Each number is 50 + 10 x the weight over its row's rms, rounded and kept within 0 to 99. Layers, rows and columns count from 0. The size before them is the row's rms in percent of the matrix's.

# layer 7 attention query, 128x160, rms 0.249, rows 0-80, columns 0-39
067:41 61 49 40 34 41 42 42 32 44 39 52 56 45 47 55 28 48 62 51 45 60 53 58 49 70 44 46 38 50 37 48 53 56 45 62 50 31 62 42
077:45 42 62 56 50 43 56 48 47 44 70 42 53 33 42 43 62 41 45 57 56 55 56 51 44 47 58 49 54 45 41 56 58 50 44 38 51 57 49 35
078:61 37 74 60 49 26 28 45 42 48 39 53 67 50 48 48 42 54 49 41 63 64 47 58 45 46 49 56 45 42 45 35 55 59 52 47 65 48 45 56
074:64 54 44 45 41 46 33 53 48 54 59 49 64 52 54 51 56 55 66 63 42 52 45 51 38 52 41 43 50 51 60 47 56 66 65 54 51 47 55 73
079:52 60 43 55 61 54 38 43 32 51 47 48 52 44 47 47 50 55 44 56 35 56 52 38 66 65 31 58 39 58 42 42 67 48 65 35 46 37 65 43
076:49 68 40 59 55 56 68 40 43 55 46 49 49 66 48 51 35 50 63 47 43 53 58 45 68 47 49 34 51 63 58 46 48 48 34 50 55 49 68 49
082:73 56 67 51 36 44 57 46 51 58 57 49 56 42 58 43 52 74 59 40 56 59 55 46 39 38 43 56 50 51 59 43 58 43 30 40 51 49 54 35
089:50 53 31 44 60 42 39 58 60 33 56 66 43 45 58 59 49 49 67 46 48 41 46 41 33 63 45 63 35 55 41 53 57 43 54 56 34 35 59 51
084:41 54 43 33 52 64 49 56 53 34 43 57 49 71 59 37 48 49 54 38 34 54 54 51 66 45 53 43 53 56 52 49 30 53 39 58 34 46 44 56
102:50 30 41 40 40 49 48 59 48 61 41 62 57 59 46 58 73 46 48 46 55 40 58 46 31 51 62 48 47 25 53 32 47 41 40 57 68 35 50 43
101:64 61 39 64 51 51 47 54 43 48 56 52 49 54 35 47 45 45 50 52 47 46 48 43 47 51 49 52 57 66 55 55 57 57 70 69 37 56 72 48
104:55 45 70 55 49 48 58 39 52 56 58 57 51 38 53 48 55 60 57 41 63 61 48 48 45 42 42 63 64 50 48 50 71 45 56 46 60 37 56 52
121:44 55 55 40 35 49 43 62 63 61 26 54 41 62 60 51 29 64 56 49 40 45 41 52 72 56 50 56 37 53 54 53 21 53 49 61 45 52 49 49
120:46 62 41 44 37 49 47 58 48 46 41 59 51 54 26 54 54 70 45 43 57 47 58 45 47 41 55 45 51 53 55 53 25 55 64 60 50 50 60 48
108:39 50 52 39 54 53 53 54 44 51 47 50 45 63 31 49 47 39 64 47 57 48 36 53 68 52 58 39 59 51 68 51 56 66 47 52 54 46 65 55
122:36 38 37 62 36 64 63 56 50 57 43 53 70 57 64 64 68 51 56 60 46 52 62 65 53 49 60 45 46 57 38 48 33 57 44 45 51 57 46 59
120:53 50 43 67 36 32 54 42 58 74 65 51 51 46 45 44 63 62 65 58 58 69 52 40 59 50 44 39 47 65 53 48 41 50 46 48 48 65 57 63
113:55 69 59 51 40 54 41 52 47 52 55 43 65 61 56 57 58 40 53 49 54 41 56 56 55 62 43 63 39 43 51 61 60 32 45 55 47 69 47 42
121:52 34 58 51 51 45 43 30 46 42 45 40 53 51 59 52 52 65 38 50 40 54 48 55 30 53 61 64 30 61 59 54 55 58 60 45 53 35 19 62
107:48 56 41 56 55 52 35 55 52 40 44 43 55 48 65 46 44 54 36 64 45 37 54 54 69 54 47 54 58 53 62 46 32 44 42 49 29 43 61 48
106:45 57 41 59 69 51 43 49 56 65 57 49 42 56 46 52 48 56 57 44 54 50 47 44 51 71 53 34 47 70 58 45 58 63 60 52 42 45 66 65
118:46 48 68 68 65 45 52 47 52 55 44 46 43 38 48 41 47 32 46 51 41 43 43 44 58 60 43 51 53 45 37 45 53 46 46 27 51 26 62 45
117:47 52 48 50 49 37 72 59 29 59 49 56 43 56 36 46 50 32 51 53 62 51 42 39 45 56 35 50 51 51 64 35 52 39 36 43 41 45 47 42
120:57 77 37 42 40 34 46 60 79 48 39 27 57 45 43 52 52 61 36 54 37 48 73 55 42 53 32 64 41 62 54 51 53 55 53 50 49 51 53 40
128:48 59 58 47 44 39 69 50 61 52 57 50 34 53 35 47 33 56 56 49 53 47 43 42 44 38 57 50 66 54 61 47 45 59 44 52 51 61 44 45
133:41 59 52 37 52 39 47 34 46 49 56 50 47 41 27 43 37 55 48 43 50 69 37 61 50 62 78 36 51 56 47 54 41 67 57 56 46 52 41 48
124:37 64 43 49 49 43 54 58 45 57 49 53 54 63 28 58 59 50 74 46 43 56 45 61 41 71 60 48 58 52 62 49 37 60 54 55 49 44 47 59
113:47 59 49 43 39 61 44 51 35 48 61 51 52 36 56 54 54 64 55 58 50 38 50 46 60 58 55 68 48 55 42 53 65 57 62 45 66 47 61 45
127:42 63 51 59 37 66 59 65 53 55 49 50 46 63 46 55 68 63 71 39 62 37 50 50 53 51 39 26 65 51 38 44 42 71 55 47 43 44 73 69
112:52 74 57 47 34 36 54 56 36 58 41 48 68 28 47 68 48 50 48 51 58 54 59 52 61 65 29 51 27 43 67 47 50 56 51 41 49 42 43 56
119:44 67 63 54 33 48 60 67 30 51 46 66 51 56 45 76 49 53 44 60 42 51 45 46 52 54 66 45 58 58 58 63 60 75 64 36 53 64 58 58
133:52 36 51 57 43 66 45 53 61 45 48 61 43 38 51 61 49 41 61 54 47 37 49 54 72 53 37 70 43 53 54 51 38 30 41 47 32 61 48 45
079:28 56 57 43 35 69 61 52 52 53 33 29 46 58 47 43 43 48 65 52 46 35 49 51 42 61 55 45 35 64 42 41 41 65 48 68 41 43 52 54
072:53 44 66 56 64 49 55 28 55 36 48 58 40 58 52 36 66 58 62 30 55 53 41 57 59 47 49 48 55 74 34 43 37 44 46 61 44 47 62 63
071:70 61 54 56 44 30 62 46 43 52 41 61 60 52 44 57 41 64 55 56 55 50 49 57 60 65 28 53 24 69 40 41 56 54 39 47 56 56 61 48
079:56 38 60 48 50 57 66 41 52 53 66 36 67 31 50 58 60 46 45 59 52 50 45 48 49 64 52 59 48 47 43 62 59 57 53 33 47 57 51 46
082:64 47 57 52 51 45 41 45 47 47 55 68 59 42 48 59 63 69 54 52 60 48 45 43 29 29 53 49 72 59 52 32 47 50 48 75 62 58 51 49
087:47 57 44 28 63 46 52 49 44 35 42 50 42 62 56 33 49 53 62 47 41 40 23 57 61 38 60 52 34 61 46 46 55 44 47 61 41 48 51 44
098:68 67 50 44 46 31 45 50 57 43 59 41 54 51 57 33 53 50 45 31 43 53 57 57 51 67 67 42 54 48 46 50 62 60 47 38 58 28 43 53
096:53 37 65 51 36 60 42 40 44 44 61 35 53 29 43 60 53 43 46 53 42 56 56 50 29 41 55 52 66 41 49 52 40 51 55 57 72 49 52 40
099:59 44 41 46 46 41 41 71 45 80 39 56 51 46 34 50 51 41 45 64 46 43 61 58 48 49 48 64 30 49 69 52 32 39 62 42 45 63 40 47
095:47 66 42 59 37 42 36 43 56 53 52 43 51 44 52 40 73 61 38 51 48 44 52 40 45 42 54 38 47 57 45 56 46 54 74 64 32 63 35 53
094:58 41 57 36 47 53 62 56 62 42 28 43 42 43 46 62 47 55 72 67 39 50 43 38 31 51 59 43 39 52 54 45 54 51 72 51 61 59 42 48
113:48 40 36 52 50 53 53 54 45 34 50 45 63 61 38 46 59 65 50 57 61 69 57 48 54 35 53 47 53 44 52 37 47 54 62 48 60 42 60 52
110:47 52 32 51 45 49 36 58 42 57 45 50 62 14 51 59 64 44 51 64 49 44 55 51 45 47 46 74 34 55 47 54 59 45 68 40 45 53 52 49
102:53 38 50 42 43 59 38 35 34 43 39 40 65 44 51 51 56 43 60 54 55 47 51 56 58 36 48 51 57 45 55 44 37 48 31 61 66 58 62 55
127:59 55 45 62 49 51 70 64 60 58 59 55 54 63 35 49 47 47 59 49 50 38 39 49 59 44 54 38 50 57 47 56 43 53 43 60 49 67 47 34
120:69 51 56 59 48 48 39 63 45 49 52 48 59 20 39 51 55 47 60 56 57 42 65 42 21 66 32 59 41 45 54 49 35 40 65 46 35 62 60 44
111:48 66 52 24 52 59 36 47 33 45 40 56 40 57 37 40 41 48 40 56 44 44 54 59 64 46 53 77 38 46 49 47 61 52 52 39 53 43 33 33
122:52 56 66 60 36 48 48 42 52 50 57 56 65 43 70 32 66 33 41 55 45 69 46 38 36 58 43 59 62 40 58 40 60 50 52 42 63 44 29 60
117:52 53 48 40 44 35 45 48 54 61 46 41 46 36 34 54 47 37 54 45 53 46 39 61 41 29 51 43 57 48 47 49 54 50 63 49 43 54 47 49
107:65 46 43 54 58 41 60 55 47 46 55 63 62 47 52 29 62 60 30 46 52 61 70 40 64 54 47 42 56 34 48 45 63 49 43 42 44 48 48 46
116:54 56 43 54 40 37 45 54 42 48 55 40 43 57 35 47 30 56 42 48 37 52 52 59 56 39 79 38 35 53 52 59 33 51 52 48 55 51 58 45
099:54 48 46 47 41 44 54 38 49 62 47 50 70 44 46 57 50 63 51 57 50 48 63 61 68 69 45 34 66 58 44 36 48 47 47 43 51 40 57 34
116:45 39 54 48 31 65 60 52 69 59 54 43 47 58 73 41 58 57 50 51 51 46 52 51 49 48 59 45 47 46 48 41 51 48 40 44 53 56 46 44
115:21 47 43 53 64 45 53 45 46 69 56 44 56 57 48 56 55 41 63 42 54 44 46 59 38 57 32 51 61 73 65 55 47 52 48 43 42 43 62 37
131:42 39 71 39 42 35 50 42 42 45 57 50 61 22 34 58 44 52 54 54 54 55 58 45 56 53 64 56 51 43 53 56 52 53 34 60 60 50 64 53
113:54 67 48 43 66 56 47 47 57 65 63 56 62 64 55 36 55 54 47 39 56 40 37 61 25 50 44 58 48 49 44 32 50 43 37 56 51 60 46 34
130:31 45 45 63 37 63 44 58 45 53 56 62 45 66 63 45 62 49 57 44 43 55 49 49 36 44 58 33 69 42 45 35 51 54 26 47 55 51 48 58
124:41 62 35 50 36 62 56 49 50 49 46 46 53 59 47 39 30 63 49 62 49 68 53 49 59 56 45 43 45 61 41 54 38 56 55 53 51 51 72 55
129:57 64 48 48 46 51 39 37 57 49 54 58 56 43 48 33 26 60 50 44 48 58 70 42 44 41 47 38 46 55 59 50 52 47 61 55 55 47 61 50
122:52 39 58 57 59 65 48 45 44 51 42 37 52 58 77 47 54 65 50 52 46 51 61 49 34 64 30 38 68 44 60 43 55 36 32 46 45 51 39 47
112:50 58 52 48 50 63 66 42 41 45 44 48 58 41 38 33 57 45 80 47 34 51 60 48 55 59 45 33 52 43 62 49 47 63 57 56 61 46 46 52
125:35 48 60 46 34 51 52 44 45 32 42 50 49 46 41 44 40 45 34 49 48 61 47 55 56 58 63 50 30 49 46 70 48 45 60 45 78 62 47 46
062:62 30 38 53 56 43 53 46 54 44 61 44 49 54 51 38 51 71 50 56 59 67 48 49 42 42 48 50 68 70 51 56 60 48 63 50 62 64 58 53
082:48 46 48 43 43 47 80 60 47 60 44 37 57 53 56 48 62 66 76 44 46 67 44 51 23 29 62 37 52 62 47 46 48 48 57 55 66 56 59 51
092:59 53 55 46 58 33 70 41 55 49 55 41 54 44 54 41 54 53 26 46 47 57 42 58 36 48 59 49 70 50 61 58 35 51 52 43 60 49 43 41
089:49 57 51 49 41 46 44 81 48 51 35 44 61 59 55 45 47 45 44 44 34 58 59 52 49 61 62 31 25 43 58 59 36 53 64 47 69 57 50 60
101:51 33 44 71 46 42 43 45 44 45 60 61 44 43 41 45 57 38 60 49 60 49 38 55 47 47 32 63 55 53 46 51 66 46 47 37 48 47 52 63
093:61 28 67 43 48 42 59 41 61 56 48 44 44 48 45 49 43 42 34 36 49 69 56 51 38 49 59 46 39 36 41 50 50 52 47 54 50 52 40 37
095:48 59 49 61 49 59 48 55 47 57 47 55 45 80 43 52 49 61 38 55 59 54 51 42 55 67 59 36 42 57 47 52 33 62 58 42 55 39 52 56
101:64 52 56 64 40 37 61 43 44 41 53 56 65 51 78 46 71 71 34 59 52 34 62 62 38 42 35 66 48 57 51 45 55 49 58 43 47 35 48 66
092:33 50 51 41 51 47 46 50 49 53 44 37 54 33 45 45 48 54 67 52 57 53 53 58 57 56 65 46 60 46 64 52 54 63 49 34 55 39 64 42
093:56 56 58 43 58 69 43 42 50 50 42 50 57 57 46 43 63 40 30 56 50 59 51 36 57 57 53 29 64 42 57 47 39 59 28 38 46 56 47 45
088:57 60 51 53 63 48 38 50 34 49 53 54 40 64 61 51 65 57 59 50 58 62 57 55 30 58 60 48 54 30 37 52 41 61 41 50 75 38 39 56
087:51 32 45 46 69 67 56 40 60 61 44 36 40 50 51 52 41 59 41 49 40 41 47 55 58 55 44 51 53 43 48 44 70 46 71 61 19 57 40 61
089:42 51 50 54 54 70 55 60 38 38 48 51 55 60 63 41 61 61 45 44 55 55 47 59 42 38 60 50 49 29 48 52 41 55 36 70 54 46 40 47
092:59 44 51 41 55 51 49 40 34 33 38 37 50 71 60 35 44 43 62 42 28 53 61 52 51 58 46 31 74 42 67 45 53 60 42 64 56 30 56 47
092:41 56 69 39 56 51 48 40 50 40 44 49 51 44 52 56 38 30 65 50 53 38 46 66 56 42 35 42 39 51 41 51 58 42 38 51 50 51 54 47
096:57 48 49 69 59 51 29 47 56 77 50 49 43 52 72 56 55 52 56 65 50 56 46 39 60 47 49 65 63 64 61 45 54 58 34 59 56 56 51 60
090:49 37 44 67 66 44 56 45 56 44 61 73 34 45 54 44 33 39 42 63 50 40 55 55 65 46 56 65 65 55 54 49 60 43 46 48 39 70 50 35